config = dict(
    n_head=2,
    d_mlp=256,
    vocab_size=596,
    rope_fraction=1.0,
    tie_embeddings=False,
    init_std_qkv=0.0671,
    init_std_up=0.0671,
    optimizer='muon_variant',
    lr_head=0.0116,
    grad_clip=1.0,
    warmup_steps=200,
    schedule='wsd',
    doc_mask=True,
    train_tokens=103100000,
    dataset='wikipedia_en',
)
Each number is 50 + 12 x the weight over its row's rms, rounded and kept within 0 to 99. Layers, rows and columns count from 0. The size before them is the row's rms in percent of the matrix's.

# q: layer 12 attention query, 64x64, rms 0.145, rows 0-24, columns 0-63
# k: layer 12 attention key, 64x64, rms 0.155, rows 0-23, columns 0-63
q0 072:63 48 60 63 41 50 50 66 50 34 50 32 47 53 75 63 38 52 50 52 53 63 75 34 40 32 37 57 56 40 42 36 48 44 31 41 51 53 79 48 43 73 56 69 48 55 72 38 34 60 46 46 42 45 37 48 54 55 33 51 59 67 70 40
k0 071:27 47 35 45 51 38 36 46 66 44 46 68 44 42 51 44 48 54 45 41 64 39 54 60 41 26 22 64 65 80 42 52 50 45 64 43 29 61 38 49 33 51 60 64 50 57 53 55 35 36 52 45 28 47 23 55 39 40 51 49 55 56 41 35
q1 077:41 50 40 33 56 37 46 52 51 62 64 57 52 47 42 53 49 50 45 76 14 39 22 47 56 36 53 39 55 56 39 45 60 66 70 50 46 73 25 47 47 46 65 46 64 54 35 60 54 71 38 39 61 49 27 49 47 57 55 64 59 46 41 53
k1 072:59 57 65 45 72 42 42 46 64 42 68 44 23 75 61 57 36 62 49 45 52 57 55 55 36 40 33 57 46 49 45 28 63 60 40 40 51 64 44 31 48 37 47 33 53 62 59 48 40 61 58 52 31 41 28 44 36 68 52 74 57 56 36 56
q2 074:46 39 39 37 24 60 42 69 33 33 57 56 48 50 72 61 55 37 51 67 43 34 60 53 46 32 39 57 49 44 45 58 58 69 60 26 55 89 57 41 46 66 57 49 44 53 57 37 37 72 63 44 47 37 42 47 46 50 44 51 56 64 57 49
k2 075:46 56 57 43 45 68 36 68 57 49 71 53 46 48 52 60 18 67 63 47 48 57 44 65 37 35 44 48 51 64 49 41 57 43 50 42 49 56 53 23 43 26 59 37 45 66 54 51 29 46 47 44 42 48 42 48 29 57 54 74 74 48 27 61
q3 072:31 62 41 51 61 60 32 50 32 59 45 51 44 40 43 34 68 57 48 66 38 32 19 46 72 52 53 55 47 43 47 45 60 44 57 50 57 51 36 61 55 58 58 60 85 34 36 59 58 39 58 59 36 49 57 34 40 60 66 59 46 46 41 73
k3 076:57 43 65 67 57 30 58 46 35 65 51 45 57 51 65 48 63 38 55 40 44 62 71 37 66 64 76 34 29 33 67 52 56 60 56 48 56 41 54 64 54 55 53 60 64 43 74 37 45 51 48 51 53 55 60 54 60 37 77 40 50 32 28 59
q4 082:70 44 75 52 67 61 56 48 43 44 29 57 44 64 53 61 41 53 45 43 71 68 47 62 44 41 66 65 56 43 66 46 31 41 68 45 25 60 35 61 59 32 42 61 49 54 52 50 49 42 30 73 52 33 39 40 58 49 69 61 57 61 41 49
k4 072:55 69 43 44 47 37 49 68 59 59 46 21 52 44 31 46 61 65 65 62 42 41 54 69 39 56 45 56 88 47 53 50 46 52 49 69 49 65 44 48 40 70 45 60 58 37 37 42 62 60 61 68 46 68 56 65 42 32 42 53 55 53 49 69
q5 062:35 39 30 49 33 52 54 49 53 45 68 36 67 66 37 70 44 68 52 46 67 51 79 57 36 46 52 56 52 70 53 48 37 56 51 54 44 60 72 35 24 42 68 49 48 65 48 60 52 62 38 41 68 58 39 57 46 51 63 63 66 66 50 48
k5 083:39 31 44 42 40 60 32 53 45 52 50 62 68 49 50 52 46 50 30 44 38 50 46 68 43 46 37 42 56 44 61 62 51 54 59 12 45 85 64 72 56 44 63 35 75 54 55 51 55 53 42 45 64 45 42 50 66 63 40 64 62 49 39 59
q6 065:52 49 30 53 55 43 55 47 44 44 61 44 66 57 60 74 43 52 46 48 65 58 58 57 49 28 53 56 54 53 54 20 52 44 58 62 32 55 61 36 38 47 55 46 67 73 48 65 42 49 11 51 70 40 37 58 64 65 64 53 62 50 39 39
k6 089:56 33 42 46 37 50 29 55 52 41 58 48 40 62 49 60 46 77 37 50 25 54 55 78 43 38 50 44 62 50 55 62 36 56 61 37 32 54 61 54 53 58 68 27 59 67 52 55 71 43 56 44 69 60 34 45 65 65 38 66 59 48 48 67
q7 082:28 56 20 45 29 41 59 38 57 46 76 42 59 45 49 60 55 47 70 51 47 42 52 43 45 66 33 40 35 56 38 58 68 51 43 62 60 37 71 48 26 70 41 46 42 55 48 63 54 63 64 38 55 52 54 65 49 66 39 29 46 47 56 43
k7 070:57 34 52 56 43 69 56 30 61 38 57 63 54 53 56 47 39 41 60 43 40 73 47 49 32 49 55 39 39 42 62 42 33 42 65 25 47 38 60 47 37 30 40 41 40 52 82 55 37 51 52 48 80 29 42 48 43 55 60 45 50 48 36 37
q8 101:47 63 39 47 37 52 62 43 59 45 53 57 50 60 50 81 51 55 61 52 65 58 55 54 68 48 60 57 28 54 52 50 52 41 61 62 51 58 52 43 42 38 49 54 66 54 31 56 59 71 40 78 62 49 64 79 40 75 58 35 49 46 24 35
k8 118:70 28 60 36 48 48 36 63 49 50 44 47 59 60 40 32 58 66 47 59 38 43 60 63 53 51 41 39 48 39 58 70 29 59 45 49 27 50 60 55 69 47 46 32 52 61 64 49 65 42 47 43 80 73 51 39 51 42 42 62 65 59 49 74
q9 089:56 34 54 37 59 24 48 44 57 50 60 42 53 42 57 51 58 61 63 58 51 38 64 36 39 85 39 56 39 65 69 60 43 52 50 52 45 51 64 44 32 49 35 38 12 51 51 56 59 51 78 46 42 62 44 54 48 42 44 43 57 53 29 52
k9 081:59 47 56 43 57 50 70 42 68 28 73 40 63 50 52 42 39 41 60 42 27 56 41 52 49 51 56 55 16 28 57 50 39 52 68 41 48 44 54 58 38 25 56 43 47 52 65 71 55 48 51 55 58 25 40 60 33 41 47 52 61 50 36 35
q10 087:50 40 44 30 38 49 27 46 45 47 44 37 44 26 41 48 31 57 61 51 47 33 55 37 53 71 30 45 36 53 51 52 57 67 47 53 52 40 44 39 40 36 45 34 42 69 71 57 44 61 62 41 64 64 37 37 67 58 33 55 71 54 35 70
k10 110:63 55 64 41 69 49 69 50 43 39 37 43 62 45 46 34 47 39 69 45 46 48 43 46 62 62 51 65 35 58 57 36 45 25 52 45 54 36 42 65 23 39 56 66 39 38 58 60 56 44 56 73 47 12 55 58 43 46 66 47 55 43 50 44
q11 125:36 62 67 53 32 70 37 72 47 52 53 59 46 71 37 41 56 42 48 37 26 59 43 63 51 58 49 40 61 45 36 57 52 57 41 39 58 33 42 71 55 69 47 55 74 42 59 24 45 45 53 53 35 55 55 40 34 38 34 39 60 45 61 67
k11 118:50 75 53 53 64 49 64 41 57 51 58 62 52 41 62 36 43 53 67 71 53 59 37 31 60 55 40 66 32 47 35 32 64 47 54 68 52 42 33 50 52 53 45 77 40 42 38 48 39 53 32 57 18 30 62 51 62 55 44 39 46 47 48 31
q12 092:68 34 46 62 59 51 49 44 72 60 32 48 53 59 53 42 56 47 36 50 46 46 29 58 35 47 70 50 59 50 50 57 20 44 53 53 56 59 27 60 75 29 58 51 73 41 40 54 56 38 42 66 60 44 80 51 39 33 52 45 37 41 43 51
k12 090:43 59 51 46 51 38 53 52 51 48 60 46 46 63 36 64 57 43 70 36 67 61 41 56 56 54 67 58 51 59 19 40 60 32 56 51 48 51 41 31 47 51 35 55 66 41 30 74 41 43 64 49 41 14 67 64 48 25 52 42 49 47 47 42
q13 117:75 62 62 47 51 40 45 37 60 56 48 27 34 38 56 65 44 67 62 54 72 38 64 34 39 61 57 61 43 59 57 24 70 53 51 52 47 53 69 40 35 42 50 32 32 73 49 41 45 50 63 58 49 49 38 53 53 68 60 54 41 48 30 39
k13 147:28 27 46 59 44 57 58 54 38 53 64 54 65 53 47 60 51 64 60 35 44 56 59 57 36 34 57 37 47 51 53 58 33 63 73 43 42 54 59 38 53 56 55 29 59 59 46 49 58 40 62 26 71 76 29 37 60 52 50 71 39 72 44 55
q14 100:54 46 52 45 40 45 48 24 57 62 63 39 56 45 64 53 38 51 44 50 37 55 27 34 29 46 47 43 51 67 46 56 25 61 49 64 37 46 40 69 45 43 57 21 58 59 55 66 48 32 51 63 53 42 61 40 20 35 70 46 41 55 38 54
k14 111:43 59 51 53 45 52 78 57 76 44 49 42 75 43 37 67 65 66 59 45 53 47 75 32 42 75 51 46 42 52 34 61 54 43 49 71 54 52 33 63 42 46 32 58 52 33 39 38 51 39 52 52 57 31 56 43 48 38 54 30 65 48 36 51
q15 115:61 46 46 51 42 65 67 57 35 52 54 44 23 79 40 51 50 56 50 45 42 53 45 71 39 27 49 55 59 49 46 35 51 74 44 74 66 57 53 52 30 58 52 41 62 55 68 35 53 58 52 30 37 42 27 44 52 24 53 46 55 53 48 61
k15 111:45 77 31 64 62 48 84 51 44 45 56 44 45 44 46 43 47 49 50 65 41 44 49 35 47 53 56 54 46 46 53 50 67 35 64 69 51 50 42 66 37 49 84 61 71 47 57 52 56 55 36 65 40 30 44 45 64 58 43 33 51 42 67 32
q16 118:34 46 47 55 51 36 49 37 51 46 47 46 79 56 68 57 39 48 23 47 57 43 41 62 69 22 35 51 47 69 46 48 51 43 43 64 40 31 75 37 26 40 42 48 71 48 62 59 45 47 58 47 53 32 55 59 59 52 40 40 69 59 40 44
k16 111:49 57 43 39 65 47 50 26 68 47 43 67 51 48 58 62 80 62 49 42 56 50 52 55 55 52 29 54 47 54 44 29 75 51 39 52 47 48 40 34 32 57 62 54 46 61 78 43 33 45 53 44 63 40 47 50 64 29 42 23 33 41 54 49
q17 099:70 51 67 79 38 34 61 47 46 59 44 54 66 43 55 64 52 48 49 43 51 59 55 26 61 42 57 51 40 60 57 52 41 56 39 34 25 38 53 33 41 34 53 36 39 42 57 46 49 33 56 70 42 35 67 58 66 37 25 47 58 60 39 36
k17 103:52 56 48 48 56 55 44 71 60 48 56 35 62 50 40 44 67 58 58 59 40 39 47 51 54 71 31 57 25 65 48 56 48 68 27 71 55 26 37 58 42 45 49 56 21 43 40 50 26 44 54 69 50 49 42 35 62 48 57 66 39 56 47 69
q18 126:60 46 39 36 44 43 36 36 43 46 61 38 43 40 56 53 41 45 53 61 64 43 43 53 61 34 59 64 31 44 52 43 46 58 47 68 52 45 37 45 72 39 44 17 49 46 44 62 64 43 51 59 65 43 37 58 57 92 55 56 54 49 24 34
k18 098:58 53 57 40 49 38 45 46 77 45 36 45 45 69 27 59 63 51 56 34 62 34 61 71 59 60 74 47 37 47 44 61 34 64 55 45 60 66 43 41 68 47 62 30 48 48 60 64 41 43 59 48 42 69 62 56 35 22 50 48 50 59 47 62
q19 106:43 50 52 50 30 50 46 51 48 51 71 47 62 28 23 48 60 27 60 68 58 53 61 37 22 29 18 43 51 40 57 28 51 35 52 48 35 59 43 48 46 45 31 57 40 54 46 54 54 41 48 69 43 53 37 38 43 46 44 49 64 51 67 53
k19 112:67 63 58 62 57 46 68 30 43 53 60 56 38 33 56 63 46 34 43 38 22 55 44 47 56 69 36 50 36 66 54 54 51 52 45 47 39 42 44 63 37 46 59 71 66 40 39 21 31 55 42 53 52 39 23 46 36 45 51 59 50 44 52 29
q20 095:37 57 32 47 37 44 73 46 49 31 42 60 72 74 30 66 38 64 44 46 58 34 61 40 51 58 53 59 33 68 56 59 46 43 38 48 49 65 67 36 46 40 35 55 47 30 60 50 50 73 43 49 61 30 51 27 45 45 66 51 63 52 45 52
k20 089:53 38 41 52 47 54 34 22 51 41 47 46 29 26 64 48 42 41 36 59 39 36 55 48 34 50 33 58 35 59 41 46 72 33 37 61 69 45 47 63 40 37 73 27 35 59 51 66 38 40 25 41 46 48 54 52 54 45 52 48 47 63 40 57
q21 105:35 47 43 31 64 35 70 36 42 36 42 61 58 53 60 36 41 34 66 39 64 50 43 49 41 60 53 46 51 33 47 61 51 62 49 50 66 47 42 70 49 53 54 67 43 54 67 52 29 24 45 52 32 37 24 45 40 63 33 71 36 51 47 47
k21 105:50 44 55 51 51 53 44 36 55 50 60 38 35 46 59 43 58 86 38 68 39 26 63 35 42 61 46 20 67 59 54 56 54 54 61 48 79 56 43 65 70 69 58 57 66 54 48 50 58 37 58 52 54 60 51 40 59 52 53 52 53 46 33 71
q22 112:59 55 44 32 34 46 50 54 55 40 49 45 69 49 60 30 52 53 40 56 56 74 41 50 42 50 46 41 29 57 45 56 41 44 38 54 29 57 41 71 57 64 34 34 38 53 40 55 55 40 28 54 80 67 46 42 61 57 62 30 40 72 68 51
k22 105:71 67 56 55 22 37 58 40 41 74 68 41 58 43 29 51 46 58 40 39 54 60 50 56 53 46 50 46 52 52 64 62 43 56 45 59 46 23 51 34 49 43 61 70 41 33 43 45 39 52 56 57 49 87 75 34 55 42 50 51 47 60 50 44
q23 106:46 37 76 57 52 69 57 50 63 55 39 21 41 48 56 50 50 40 46 49 66 38 60 55 65 35 62 49 44 18 71 35 36 60 51 50 39 54 53 62 61 29 61 39 63 45 35 44 35 45 62 69 46 56 51 49 49 37 62 54 58 72 44 62
k23 103:40 47 58 40 50 29 59 39 38 45 39 33 61 90 42 67 57 56 65 60 64 56 59 56 60 44 52 57 34 50 70 55 43 51 52 29 49 34 56 44 37 39 40 40 45 32 42 34 61 37 35 66 45 36 43 65 31 42 46 39 43 42 39 48
q24 084:59 50 82 46 69 38 53 43 62 45 49 48 43 62 37 38 40 46 56 49 57 51 49 57 36 41 63 49 58 51 38 39 51 13 54 76 63 66 84 46 62 47 63 46 33 51 41 54 56 40 63 60 38 46 48 59 43 42 71 39 42 48 49 58